Part of a small language model's weights.
Size: width 448, MLP 1792 GELU.
Architecture: LayerNorm before each block, rotary positions, biases.
Training: a variant of Adam for these matrices, 448M tokens, 6839 steps.
Each number is 500 + 25 x the weight over the matrix's rms, rounded and kept within 0 to 999. Layers, rows and columns count from 0. Numbers have three digits each.

# layer 3 MLP up, 1792x448, rms 0.0138, rows 1174-1298, columns 336-447
489501494492518507511522496502489491498476480480495477510498467490493494442513492510485492505503503516491480494513488510520505521479510493497484475493531507476489516513473500487503487518521490503516488522489519504477488499515527527503477458510509498498514494512500472513507512502476474484507506478490514478480490506516505509470520489504
481533514498497507517499486500523497506525503494497466492486483469493486482511499518513501504470517512493500504513498509471482496499507499480516508509520495497492501519497494526479515483501489479515497515500546490486481501489478520495473494483538488514503509518498527520502510493498480503512486518510478487464495496535471494518499528503
486514515536489501505487490501518502474513536484504495505470508476463478475504486494512504499485484496505483477505514525525492501489485493484503532490550504510477508483471508518501505497482498495503486499482542513515493513472506508527502510477514493498523520510493516507506467505473475508476502496456492474485501533488475512488519509524
503500491504507506510488495503502511504476484503517508511491518488531494515482533511462538481511486504505514501499482490496496511500500491482514481508511491469508509494488479510468481502516499504508473506490496507489510495483490510512500461513483487489499532518468497518502525514487504505514494482536531497461525485499480503489532494514
494478475481485505513493504500493514514494507503474506512487494490510497484496504487496509500478500464514492530491495519515500506512488497490497522508534497493542505528520493485511515513484498511467500524486471490514492477506490501504499501512485502501491486510488497476509497505506498504468491507505529500510508523477514501468446494494
450584450471565526457501491447490445547532465537463510474509538539446504476520541506529554467478554432497422403522513553576508542519526515641476495522523431491482512518549379497572455529484487558558495523591519529519513524524611449497427538542587431500446528435512501483547492497441512497560483495499476514544531473440506506479552525458
497482530475537490500487498505520527497508494510480520493470501476519489487499507491513500508492490506510523513514506486504512486494504493499512507503497503506480506524504494507489495494476511488483510440500495488492513493487511504517472510518516508487502490531518527504483515506508486504504524471535465495485514500511516482533512531512
498485498503496474490512499502466471498487515512473507531481515496505486534504479492489495507471493476504506505493493497519489501516501494506534512502489506496504504500490515497502543505467521490474514463482487532509537498511509525485481529513520496491497512504472511532509487517488504498506487507515481506498503509496499516514500517501
483524493510507507513521485501479500502481500471488513490481503487504482468530520487478533504499485537495498512506489489475486509480509478493514516485515498504498517486496489495494503522498504482507508479529517501475492497492527496505490488509523493527500509489469501493502500510498491486492496518491485515464503488510498491495535510490
530493506472483482514497490490512496485498517501497497510501503499505494476477504524490486509493473493505496525524518501510493517500481505503511516486518496490497512493512501522534494528505510496484508500509473504530499473485481509500498484506509502498507514491516488510491486503494500495505477482498515489476471494525493504479525520529
503487509512518531495518485472489496491489496492497521524478479489503506483501497496456495502496497503486509501511493527507493513505500499520518498516520510522504495494497513492491486507523465492517490480502488465502529496494509517511476463507491487517497512532497478487491495498503498495517507495508522487482483505480503508502502525503
480504497501482492493497506495493485498521509503494505507469493498495476461510529496515513507482504481479502520488507508488493490496495501525515526501508491504501524493482523516494505521524518500499520473500462490493498494496474504507509509507528489517497516508501501482526516500496486518460504504487499499471501503499500489501530517510
507502475500513470489519490499475497521522498481485494504498502489504484455516493488497493507480500484489503499504503531541472513474492493516506530497501495500507496528479519510494512495501511499510505484508498508499490503517485497490486489500511519516512496505504495490508489513499500490469504494485514490487496523551474512526500526518
481488516500486485479514510499496485498498513502490475502516491499515490490508505502530493494512499506503497496494509504497503510498476492506521508499495491510501499475493508516529508518514501494499483521498504513531478509490499489495518498518472487488501482515502506485541474517483494519475505506501498492492514491462525495480493512520
508495521499490475511539514507497489487497489507484498502495486473507469456507507506490515482484475486477505503510487485475496500497489496482516493517528497498505504509490503492503516518508515490482516453489505495502497502502472520520512512525489474520511485523505508492491520511491474507480514482510506482513517506504520510500515510515
476484491484516478514500516488472471498497508493462509520461497475481481465503547508507549486453459482443490490494513466531506514496487490523527502514534506501488560508487512524538501513508538530483495508499519527526482495472504530528454479543505483506499514531477475498511507499516454550449502494538497467437476534455500494480505500524
487539505518521551501490499531501547464504503485512514476508515507490492491503475517496517478489493489504533492528531493506519507490498506480540507505506497501488505492501510494523494483506502517503506502549527525496489507501509495508520495477479496474496493499485501503507514483499508469523490504520479494460510520506482496484517487490
502523502490506511521494496513516515510497500487467511528497466484491498453521530517447510482487480494476477491515497498520502526506479483474497508484526513511514525470513486498499492526495496509499511461510552531505501488482479500486512463524501488499524480513487516493492478507492479519538512494505502493465491518482492494506514469531
506476513506502480496505510513495512488498528502496501493514494501519519513481486510500480495504492490514498528484480473532501506517493495526518505528523495490508497508495490503499492506455493531499497507508506496526508475495516510508504499464469504489495504520473497517486504487509483470509491485495491484502497505503505513520494517504
519498510502509496490507479534462505504519534492506493512487500496512496467515499485489537498486504483482496495521487511495465484504519487497534520511531505479506485484532514512513499492456502514515497457504523503544494500516510505501473521518492483537510496509517491495496509492495478495483494500480487505547497499527465507489440515495
471502507485540460513489499458528492477489491491500509529493514495507507527492512531517473508475506508500497507517505478501530481505465515499515493480505500494512490496503517509533512499467482518492486503496557525515545493491474524506522492494495491496492500516467504511506480502500474511503498491499452483486493508496527503540496498493
492496506499485549516511497521474511480499514494485494521493488514507481481534490506495504497491511483461482501497501478528498508486509496496507491495507498508529489473486499500487503508500498515506498480487506513507503498519486486519497485505485518512508498497461494496513501476497489496508496494500534497482507479493521513485526508511
493507510497498477507501510520512518495506493484478519508516494492515482483509504479495527500509500507520500489512505492491501505471491499506496522492502498509493512526496507481501501516545494507492516452497530527486480503474483484516519506517519500491503488526472518505524501523510495495465533499473495495469504503498484494472527491491
506479464520511493486525485491475485495494500478488508508483512483496472501508497499517481489494492522532483510481509484525485490501491501503480501525498509525518471534495480468514502501499506487479523442488511520486502497511466530514466513518499520507493490547494507495497546533499474505494501512496524479475531524491523523490505509486
487508534523479535487494477491533487553506526508508473488486527522492503501491510491523524504491500488505477474508486489498486475493494486500476491495518499495523485489514519473486510470508504492513497490481497510515470492531511479517505516482475500516495498529490495504502511476478480522512502501506526492526508516480459529490490521500
493508548502510506528489496511504486487490483471470501560484486485481471461506534509513539498527491514475459485500509500531512490462487519515506473496577518476505497502530495552525491566480518510528495487501549550504453505456538495508466489527475510493496537562480536509504517500470492518430501508435487462496527509480464509479502480501
489474496485493505481516497480486500479494491499491527511506522500490489520517492493511495502511486519523495490496511492492501484503516502519505490516522505481488496505496523465516504499528490477495521534477493512493516502507512511492474491513461482491483498479498498487490512513483508528521494521508553491481513522469512500530534507494
481497482491493505492496485497544518455495490475489510501510492486472497457492500508481478495492518493498501486534493504498514524485500512468455474483504507481518514480488498494544472515542492518501494517471520512501467494514503509522521498500489489515506488514495499521518487496476481507482505479462496493489489491476477501507508472491
521459465473505500491495478501484481523503497501497499498460488509519509499457484508458501519486494491477513513505488494519474503530509504492529512519505495485494500513518481507511502526503491511521519474504487504534502480494503502482525461482511510488490489523514524489529453503502480510518493481463498512492477481492503511496504521510
488479496468497495508508492505533527499487517502492491495496504496521503495472495495508469504495491505487524519509494492489517519516513516480500518498494494506498531507503520492513474498505488527483493502502499504485513497515509493507488494504506473474508502491470507507528473483513489505496500482534501486488483503484489481521516499507
497482496497509507491496504503506497475490491500483498505502512501513493503525492509512508514512533487516466487491489488514495469498513516530480472512521499505527467536480513485504502486510501483479497503490491517486509498513479510519489524508499518484502511504498505505499500482485490515472486518491506472511520491495551505462532493498
492485466458516509494502505484540509483495484475486520501529510507490492481491479488507524510483507474494504511499503505498539490492498501490474490491498507475518507500476499501542486494534534507477500501499508508502484494508502494520522502492485513512505499516470479500520499502511493501467508471503506491480489489487492505486502502518
458503501484520503476490505493522493494509509485491512499503495496489493484490512487521513495496511475486477490500498501510507499510489502516509510469503505491488540496518515525498498502526493501511510440484516498501483497486494496497511515505503495511501495554477528502497500469495467495494501495456487505503495501471486498505514509508
496504509505490545481500484506516521503529525507503495496486485504505498469496497491489490485493489499528504500492522514517499498504480491512510520514483507515483486506497524510493496505501480510503484411528506482503501478510499501502493513489507504522499505505509489497497498498503482490471490505495523499494502527481505484516478517499
481500482490506482495511497504483516520484507477466500511493472496503505470510490503507461510487506498496493522482494506506507496496510514520505537504510508487495517502495529508505505525497493529489508459514494494488521491533504494472500504536485499522511484504484535464500504487532490502486506493467494518540493517511525495552486503502
440511544480465448497491494499515527500536503473497476488513549472540474485512500495519514497480496493517507513480539505556512471502532509474508478507503488513510452493497480506555492477506565478467497515522537491509453470500488516490454532519504441513510484505491568499488487497502511576491508514526433477502500448435464476466522499518
492514504480519499497513502519494482505507501501520488467486476504485501499484504504511514502519513506476487479494498499512475504482515506481526521514516501497494492505515517510493498504474493501521495481534497502490493516504500479514512497511505466495496482486505497484502502489484493489513496506496481497490492494506514510464515490502
536483532511521514496506477503496493514487503492498490494505496469503492471498494482477507527491470518486490526522465494512487494500510472487547503487526501491479509511516487476475513491469494468500527451514526500515488498481504482504487497507521511505505481520499521479479489509495473522487487475454504503499513510509515504478482517513
481543574440489518513507534587450483478481509493446427480402470462498477372522591490502459628519438459503525392583491469512517512527558435558561528538501499484479499514469509495558551466472479514442481458518553569453495485527505420553445497420455490523536490478461527476429529488488453510519483493529407424545502505415410476522540486465
541498486494533498492513495499512527465495489492487479496536493496494508491485500509500493496509468524493479491493500503537505510482495489499506488509511509504508511484494479514496497508440490507518492436512523495495515483506526515492509499505519503524505498515469494511498489490501496485507485486497465519502479501506513498537469493527
491528475476541514503505519516500518493489499471501511516473500491494506484502504500472529502491515486499516517498491523485504510503491494457493539485520500484516512518465502483488494493488494507490494510521516470509477514495472499504491487510498516496506488514499496488510491503515492471476516482503463495494484511520506514558479503526
490509545492491469495514495484544487528510528513509506484492496496491502489506503471528504504493523491497508498496494487487491499496505509503491504512517501512474504513510507510471492483506498495498501488524495479493476500522500498503489512496504482505501471511528487482490517485499526506497499498505491489512513497504515485495494508483
484509492498510494491506491500518485494512524491488512488497482489497495514506499509518482514499500487502507508495493454492486496518474530518493496506496501503510502506511499553496489494499509509511514446485503510481520507511504486488523507485526503475508492535497547469514504499473503528493498503467481475495512526514514484533520501503
515484501493484507492527501481498488499496509490503476504507488499476508466496514525496482500520488520511516502497493470486505523476495517498478476502509494491512501520488480504478482516510488488515517449505486503482496490523512502524504483508495512497508485511525493497490520505487481487488504503487535495499517513522517500509525499510
488498515520474499499541503516495505474516490485514457493496490491526488487483475514521482511493488503499511508510500510489484529515505492507485495507492489511504503503485474483501499497484462494511493536501478505506488494514503489490508499480472507529504472518507504479465476531495510499480499485502492512532498497522486491466502516524
486514527518505520520504505492509507525526524490478485498516512492494488490500500498490535494475489498497474523495508540521494516487475484512506494506524495535511502490525499491508502507506491486491512457492535539499497508499486492504511490502505489497491479528471510497499484505488481487527504499503504503449535525499512501451537483512
521487499488513501500499493485500521491496495495501508505539493497493496505492488487469495504491479501515485525501490504498509503515489491489510495499498507492515502524483484513520493482483524489480499511486510508522511476497504510490480504484525486519493501487477490521515486528504506496509483484488487505476505483505504495461477499507
541490513500528518490480499480507477525510507478501477500498492498512504484500512494492519514495508498510470497482485519499481501492484486503491509515512496506527491494496477488480497473514519488524498498501472510494507497512500503512511485470484496505480488513495491493482527491506514507513494493471501513496522500491520505489500504500
479498488504487515491504494490512498475495486504475508514494485495515500505505502490492517530482483473484486481495485487464498498510510515528485496522507502489527500486514495525507519554495500507508500458501495499519491494520483497496504472501522503521489502502481513509503492503486492505510488505508515507494500506536511500521467496487
504530492491503549496501491499527500496522482504516507485483489516468510482506485488502507496505503493499483515512490483485497502516514493486517497492530503506481497512489500508499498493481496486525491523517487474508477496509484490502502503504523515491508498478506502495488490478512508475535488481504515504496477510539516497477500518495
492532502492527534502495497498520486503507480501505531503456489486470476484529491495478529516469490497511510499505520499524483481481485487482531540498492511509494522515506531503487505543491534505506495486494523501491484497516478501501490487483520503456508506518509516496513502496487477485500495491488523481502498530523486512497503498520
482504494499486521494516505508497506513516452487497477502488507504524486475511477501499503502500497499491512511503487544518487523496492507510487517472493500520527503495506480510507487512529509512500474443489492474501462500505486520503481489510494538534515498532498494486482490489491508469507517458505478494497486482563468510500494509525
503482520493532534503508508511481494489483536507491495502469500500499494497507500504509511502490521487468475485506486463448517469512508507509496489498541495497515508516503531511506514483496493499490530470498487523505520488497518513540492516509483482478501481501500518527508505493493468507508501497510495495486508517476548512463527510494
512508520523485505514486483522493502504514504514476488520501483489557483515519492487517498506494495484487508518474482518510486478509514501513526504526499490516488478513521510514489529493492493506495505502501498517488509515531478515506513512531496496492484512490483504539521485472508503502489492507511491500509511508507477492525497521471
484480498485484489502498519511490497488500494494492514509517503495484494461488503502490496491482525498492491494516524513535497494484476501505511506516519494497501513534492519515495495501473488518507500524492490491500502503494490491508487490497472503512488500510503497468505510507523478502493503520486512493516488488476504537470468480506
467501483515490514490524500480523490480487456489509511500533492485481474485488497502471509488511512496492506487516500516506519522469490504483488492500495500483521521500464490505496474527549506503521497494479537499474500510524486535524489472487503499513494516538475495500513490525483498513500495473474537505434510485509513517501512484503
463494528458498488514528523489520462480489534459498539504460487479496458419462485488491510522457487465525488487544481437522543550503489472499538555511558504505512523497523527584474539470441523497493508415519478537495487450457483486501461483554524495523513464606482522441504501513471439535506487482438483483490516559465485520488472531570
491495518490508508499520516500499497489509510500505493493471505493525495491465494481489511501477508497473493497491495454499473499516482503532537490503507493497485516519492508535489507517495505498533512455497482482526492490491511513475489523535511508507502522515504512499509481514491512511479489523487500516486493511528513503458504533503
491519513519458511489525514516480515505498529503515479501533506507520502481499511503500538472506500481504510522510499533515491470517523495511545498473489505482492492505491493509499514481476503490485512445491508476529495494460489476475481515526445508546494499514488520474489529492537468490466511487501472521535487482499461489530494524507
495482529501485466511501512496526509497484533505472485491509522488516484506479484485532499488505503491522483504463504494517486505514492502501500525527478512483492487503504481505486500500522520502493495433485458498492507489494466524494486530497492493517494511517500501486501538515503476521474496517512518494519510504491524502508477507504
507526511514509503515496500493510505467472456488492500530473506498515484487505505502513514506514512528491505494523482518497502510477475499484504507493539495495494498508486496487512499517524503471502502533500525474481500515489481532486468497537512523494497522501481514490507516513482517503469494497511486495465513496546555503466519512483
511508489490499511493521489502482465502518484492507490474490506511481485476499494499513519507492514506505476490502510499525478480468493489516501501497505501498513492525509520504513518495473497491505514451497497497499493486508515484508519508496500521532507465550511507474497521509492467498486488494472474503522492488499486508513486523508
474492497491503485474512502528470505510523490494487483485509519497489505495478492480524496482524510484510493507501514518533485473504503490484546516536499505510473492509509493483518509494463508499484496468504489495507475505498497492486475535522480493516495491489505492490477511500492504499519493510521507506513489503478476523506452497505
483521501519491532497487497482476505477488494493516511523518491484502488490509508522485509500478491502458503490501487460476514499496498511477503500498543493488522527486484499506523504513509498493499514507473511500518510498520472517516498485478516488511491524490471479507517490500487505493504501500489508494470501504518504519482540504497
497509485503520496490480505497507518512512499485482496504500485462467493493516507513494480510487515484509493482481495490498502494511492506453488510500494508508499499501490483491458509498468487466496507477494516470475496502504492522490464528496525512481501503499505533506487493491504490500519510503510485500468506520480522500559506498510
506496497489504524501501503481522482512506494482478491506521498490515466486464496502520493510509492483511490509495485494521516524491469501493489489512501486502517491510497508522509490487517499489521509474486486502494497504520463507519494511492500502509499509535474524494509507522494508531472498489471509498478522510510458502470479506531
518495530510490512486524500523486474506515494490499495493508514479519461462497506495468515521466463523482486460525491500469486494479508505533516514506531493510480505473505514531520509512481482502506525398512511514511484493502461506508423480534502499538502492531485484488482498494481469494474500524475513487538518517515438512532467520535
493524533502502488540478510507498498472509498475470499525483499497517473464509524534512506488490493489505490501504523485520507511493419504507500527502533487525516497496488512512525506510479515507492502514518530531488522505457486514497493512517492499496519502505481553477526475511491495515448511515474463480477532543531477490443505489523
492489497494476509508499486504481506474524539509449505498526513487499485496511502512516498513489476492490484522477507527499510500523513499489524531524517505494507506482501505475524506504494515491471515543494524512495505509503492510494496512498511486500485499501477503482509495510494474529520477509501495491496491503466478498498506514482
489524480492457502514510502572545616511519502601482476553506487426518555493497626542446453552553474387505605482549600590543512521508538441580510481513516415447459587498461503427530489516593562484601534520514489507412396452418520521410509501516493454572553552469378511510440505490487449486520477505451520544444524416456462468505533481530
507481487507480499514517523491480511481481501480471486492499498499501496483521489521472507514501490496488478473471494474507492531482511506488489489517512498503542495489471500477477505524492493501517503481513529530496516492516509517504551476475504505500513500504487485523527491499489481485496513527470492498505518493495498506518518482506
517535486528501476512492498501522506501507489498508495518530485487487510502499508488517479503499490499495478542490500515494516508512507495505494505516515496498486506488487504503500497483510486488501492529507490482475515492492520515510520502488483491516484530528489477514497513508517488497455487476496488503517503505489488493508490513489
540510502466529510474445517476590519484481534444458552535469432474529464441462547455539482464476474509492498520489517458526551514497475544530500486507508508539508483541526470482500554488499534530511490402485542582458451435472517453520510510523453552511493484556429569428468534493514516564441500488482439505427533540403545477377472499539
510512506517472513512518510488499472504505456488505502497531502494475475508495495482557500494502469490510492523511479514505506497497492488515500500504510494529491508518505497526495490483486507494507508470498500503508488503515495496524499512481502478517491490548474468488490519535479489491467487462495521501521532536463482507486459516511
470482481504449434525533536496467499475498539462420561514490490458471489461478529515460546470474470439532499507524517453533524519497544485448523578484512515469475537510454532494489501471531561531470535449485491514462476509435456525504501487568507490534522502593490530466474565554553465545464510480490492497468472527440486515504488551520
478499509509496533483490495497502501483531496491482506512519481473497496492486483500486488501485476485491507500483520508544509497514508507524552526529532501489512494505480500502523490533518515491535489518491538506509479504506489514483498482492513504498477518506497503501521494503493495513462497487435504504454493521475491503492484503486
498496489506499483514514499489515495491486504473490484506488499493518488496485484502509487486510509499475514508506491476506515534495498494476495517505503492510522496505475513491504490512537488517508485550501507502494496498492492528510523484523487516508512506531484518479511474526490507504506510490507536487465510519505497512485515508524
492574578398479585460476532543506477510449549491545449494361452456508509434496546505492485630527442453575468424608492411453474570529585406523546574523521473484523550533472514511495555386458506536508435520556406511470524471489522430528493502393472487464548477479569500470449488488464545505557457485533373438557528511410466472431526544477
501501501519496489501472516490502490485497501514507528527481486512485498529511514516490490483514531475490505466446509487525526481519473529513485490517496500490508487477494474530522513494518511508486508515498478519470521507482491522503532494507472497459486518477491514535531494506519536532500491530506482518494524472460534494497525483481
485508506528502528516492493514492481509512495489481523505447496481476472472519507498459544505463505507484490504511503496491480527493491474521513503520541499503547505491512500485498505546500509486534515538497510529491487501503503511504506472508516520522494501528475506505515501510477501500466505512466496505466500527503457508476513498524
469520506489500511485506494515512492503511499518496497481482510498462490510525502471532517480493509496471484501505516480501512492499525495514517485496539500525507505481504515511516502502505484470514502510481498486508469497492512492506475510511500504516491503510519515490502501482489495504526498508512500504490490497473525484469522522500
512460513498543467502505509499472500484502504500492461496486494497508504500501506506513461495489501511489520492495487499513497493499498505501525502525518481507485508526509520506507508459492485494511521497517451461503537489497516537506461514498493498510487507535535495479495520496516501521514499511533451505494488533509515495500490541508
491487495502497483525528527482513500489491495472487498509470496506513490488470478512496498506499518490493489504467493484532483520507493502510493479521511501505509524525527514499501495526529488501511495524486469483502508501514505519477485497539494499480495514521518491464509480496500490506524489523523500488470493513504502502493518502499
498512502503475529509514513484512505504519508484492483506524501504537497463476477511482508482514473495480486470489502543548478521507504502508504531477492508494489509489473491495484471534538501481522497464475490492479501497505494484476500469516530506515519504502464481486514483475502472506485478500493534495488508505521506500456506508512
473514528515501500514518510493534480489500494514505481485516486487490486507491506502496524490470499517491498501502495477485493495510483504532513497510507505522512522528490494513489497507515497491507495474488512497476511498489497520501501498492512490516479473525491512495474505519497491491518498494498492515448512493506569496484536495499
507491503498482523481511483501500499487507520502496495512506465478504472466510508512485477507463488481509506501519511513472509512508513491500491473516506510509530476496491488494506496489499496503468496453496509515498522476526477523518476492472482476511488486515480500509499511495478479480506490481481527489470520523493483509516509504507
471490494486495462503456498518514554513511503471503519531549520481561508466465488466499490521450475521493532510516517475579517509516516498486541461552546461494512491525474485485527506478578498487525507537506532536539470459478526490529539523495482469506555498505417502497512514462536498527476500536499458492490449459450491513475542495511
487514525468500529509492500513505506485529513492505496492504512470499484477508506515488485504478456497494521507505501519494507508504498468469507504493514497516516505486484478495516497489505508486495485490497553498477497499491524501514508479492490497505512483509491500475463484510493504489493511481519486492495518522511476497504505518520
554544540493521564529502539552486495522437536480472490466346463476487485395523590479513455615468458415547545409530479448523507534470532427516527603477505497470483510520467447504515511494513551535486474525510510552475509459538493407474460492480513541530538503476495487431508506515490457475514487486490413437525557530470480501506512468470
462502528511463538499493512520514511490478515510481510510531488521498489482538534502481486487496500488501500498507493525476506483505523500507488522448487506540496501477493513510486481530494506522488500438497564518492507500500508495509483508522507484513525498488442509507480518464499468475505514500511487495516497514486492493499519488512
469500486522492533476501497480485488500488477492495508520522470512481488483495513480507483510507521493494497491526505510507522483505498522518493483476507503488492484514488486514505497500499484500512513460494495495521493500496492503508469492504503507508490507538485491523500526503488481487484515486476485515468497500477488509517502517483
493551492512514493521513496500537509517481507500492519510517480486483507499469512516491482497502503500504508526503487478527493506480483491475519518500477505498494513509504503526472476505466493521514491493514496466476494500503502510486501507518508507507504508529483486477497503501529506490469465509511471503510478526504486505484466504512
498486500500498497495505502460500496477507483503495500498519518491506530508475479515526489509495472496499466510476502494491517501507494512516497498492516498488532521497521483524521507499492504509501503446500529528498486478515512492488529487471511506505489505513487522513501479469493477509511498485458480483525487494505480506498495489490
499494520513490478503486516520475507494511506505481498523477494479526492508518503491497478469485486487499476530503507527467491485523501480523518488486512495521508501521490509510469499508526482487484504488501534493523500511475492495480469510521499499500506517492489500528480513459510493488492512495520531482497526506475521487502528521518
469494509472483510501525503526514487527511468493486488503477482494497482463502512481478524518469479488491507504526499498497490487500536485521524490500535498505488519519521544495513479520503514512495523487481503501487452481500517515488478454489482486516498500530504492517497512499492461508474497500502514477498484528493429486455511511497
488491508493498516497505516476506487508497468485502497497529503508498501490477516496495493504513520500489483455504496493545486480500462524530481498472494506490508508516488507516478485506525494510517499478496543510464488490489487500484498485525506500496509501525460530496512505511474461516495501507469527497486503495473514509477496481522
481508491435494507500494502511519510491512494500488516480495490500499486484520480487488502502507535485493494485497523509505510498491520537489498528508503519493524502500523512503538489528501516506508486502485538507498474498496486485493523498520505493499510476493507508494523500482507505502512514483499495496496470455475510481518498506493
489494500488510484525512513500499500500492513490487503474450510498483495500515508519486540496504515490496509499479492480516456507499501495514514499504497498485509516504521506467472509542480508493514508505502455502485504512516487520497514489495499510476503498481516496522496526494487491515520478512529493499496491510510497511475523492517
475495512485513487504536515492501485541497479508484510507502500499484501481494514502474503510499511481503478497503464481532470474503483495510509518516520515514487485498485526489492484505511506480512519506491522501491504484478490533494467501508480502503488499495512521475489512532487460530499496528517518488484483515508505512475490478514
452521505499499504505480511500510516495479498511486512514470487498513500503499516508504487507506549474496488502505507504478520505512476515504492517482509491495494512506482520514462502515474486508503500482537513501449518482507498536504501505489503492478502496484483550505518460480503488484500502522505475487484487517513515499531525497501
513511485500513473496512496501484493470470485501494515506496487485498498529499486494513498496507485492516490521504498476506505517504500476486512467519489503490507489471491485510487501513462512498499497424505500493520520511508500507497500501504515509505506513516506503518499525492500492511545499480523482495466498488496497508557476516511
431547544549530582500506477514536486463537505453479592494485452475550461409495481535475497490537575456503573488466514530577448462512529540495515545514479493502405562405453439433540495491443464490437462539559580547441456464446527502491602486463491509497533500484490512441516568538486630511453514569441489391547445502558553572517502518442
504486502512439493510515500498483489505514512484495510510482511498533478512516499474497536499520477511495482511476504499475490516510520494542510499506510487517484510494514520511522512512502507493495500473493485543523509514499522487503499480499516508509496521518483476491511476499493500480485480530469507487510514522499445490483523493486
506489515475520508486501484498497485526509496491513481492490480508506498466483543476497516511490515492474502476530513534530494493486524517502495512493525501470499515487506524489519490496516494511526495470493500489492516501504503509526491461469487487515504503529525497492487499491492489506477498491486525509503491490496483491489512500504
464551534555513471566575468427515481575496529590379579462436611529486480496420512469501555465498445470516534434560452452546632583532588558648459625494365518605470570499480410527428415512581502469499480460688479554528514573544505391461394581580476500439496498473412510528501527459488418473499629577502423570466431488458527483420445528486
517491509499497551493508492519506537487508496504508524511482497508520488495506494477452520485490482503515506500504496485464496482521518495498528510505523501499495476470477493502501494516484511490500487460510500499520487483497462504495482512494506496510488505472488502518497490505506500506498476485495533507478504488481493501460491501522
505532521508507500524509488510503494497492489521498512508505487487484501492523521519494461483481470516495512515515502479469501504498504477491508470478500498515496488498491491502500488507501489487487514487514498492469494495498503527518484498508495502502503484510530493511477526502506459489533493487528500491493503491538481491504515496511
489486485522509508505506500491488518502501487485490501502478468493477493450515513492459478496484496497488500493509507495530527534494498502497501471506515509498496533496496518521520505521516489491495511469520542509510493485499493477489530483513507485500500502521494513499519494503504479514488517488482520490448495495480501503520517468500
494513497522507531495499485504516501494502514497490490516514486505545492516497507493492496514485477512502490504505488482496493494511515507506515521498546501504489495503496518501487495519476476519516502491498526515525525498488499502471473500526528494512484514535463491513493479506495476499459491505481535495510506529521497492524487539494
553575485454538412505464559506516472519459585457480547462446525474491430426492455486570512478391495484553488485476500443504493493487515490409541493534525500459447484565506481541498502488493603541453509480523437522505494451477507434483464540532523476542500483596503540442503571580514490528460466509508505442503483516489551518445481506551
481496516499474526506485493508503496489514491495487508503528512500502488479506490488492480505493493499520506472502484488517497506503499485500470485537512507507520499502495500495500495490479519506498479531522530514480472487505483521517478495499501467497504495512499506494498509528477509521472496513477506492482513511496463495469473503485
515484535498511487488480484497502495502486542500484495526510496493527499520495508524533465488499465504489476527482505497463512503521489490494508525522530502502525487459499477501523524471471502478501501492488511508508525497493500501494485507528514484520490487502457502476491518528495529513503495484524471515505508530490492500489478513529
524509560520477545508582529512467492492444551488462509528505523461554476456475469428468473482477549534603443424458486479509464492509495508481505541485559523487559428537495477532455509503398499511491576474533536489501434459493492461481397517519508495549527443579488573438467464484484392465498467528455560474514539528534474544503489516510
497503499509495526489499493511506504481517476501505491484498489486479493472493500493486497519490480489496476493508490531555478512502479478505498497507510498504499504464501490471496499505484518494509486513499533492488480495510509492485486491473487510507501497515489508478488482507475504518514479464471526500487505511503484508541476464518
505495527487498516514527473488507492490495532509496502499508475498534495512509518494515490504481507516459509518505520498485506489509516507524522491495511502484473499516503518534517509499495505517501506471500476510499557511497513512514515484523489483498500506515514505510497509496518493522484483490485521508480490489490486489496539533502
464483533482483468493570469522486509470567521523500471497498462460521463496503505485569493431473508531518495508517530498557418507490504495510448444517494513431493483562456458501588378565466543479522441565499538327412413547483485553404420478550557529484488570499540540513448479516493517529456514473476542491423565540492437595491516529493
483491487487500499514511512511488499508506508481481509507484514515493480459486503491493520516481525487498488491492489476500479507498497501486511513532524501503526500498483491483500501503508523509504492507487514505483485496496474495501478484508477505515506492509497519473529510517490511506481513515482501501484519487488496503525473506503
502506488467495501513511516486531511502495483498504478512535478485501501496485508494475484509494487505488517494521507489489516510495489505491504488493489493486474520519492500503498493506516502513503498500480513517476493493502491501487509477493491496484510486497498512496506477508489489493470506509481522488502504520489487513473485470501
487507499492487498501516526487520497495506511503472482500527517508481492452507503512514485507467493506508508490501513531518520501506496508505475514492507513507509512502497527475520483509520494496481518494505509484486491466509482504499504499520488502496513486525524504491485508497498459506491507493518520495519511511479542497537515517517
503471500503507487470502506492504483499492494466512514486482516475454481490497478474501510504480507525481496489499496513491508507464497486479490515493530498497503536517484502483507478502523513500496510498483465488515471509508493501510483523509479504515499497518483482473495531525510485490482505514509518494484517516502510522518490512512
466548625529482513487632491533511556376519553453465529541484501471575529413464441465523437497452523556417542524530522562545515495553468567498469561482451473452498494473502378405509412536523538580546525493415413447402465464473619530409497475418559572535485430470545555523396505499464547505406560637433604552461429574635488654491499506567
491508481470493503502518520497530506463498517480486494504532481492501496498483513504488514472503486481496478493517502470530501523519473506495502472509485495475503535483467508505503506527512515499510502504488497520509497502489483515487506474500512494502505498505497512523530483514480478530464513495468503504469529512457513487471512464512
494493505495501557491504500497477530515500533488490477501449495522515497524470533489447498486505486510501484497492520479569481486524491517491489515473518502509477494547483453508431485507529523538525527482520506519518468476450505445498466492520503510483499533547482551467476530511505473493493484525495547483472520523486537499410524514536
459501521499510526501507506499498513517506483501506506501519525510497487479484505491469524498512479484520508492505496502522492481515480503529511505500517497528491488517485538455495493524514500474523499530511530488502481503489480509491479496518538490506496532499473495505496479503464466493478499508510542493481510519507484496407507501534
472484530497467487510507506489519476526479524505494497508492506487469486483514480473488514493512513515518502491495495506482495504482509488497483495489492503519478501529469500494461499515499479503502503497491483499510480513503496494516489494508519511518518486514489494488469489534511503491508509512484546498486523469505537500457499512498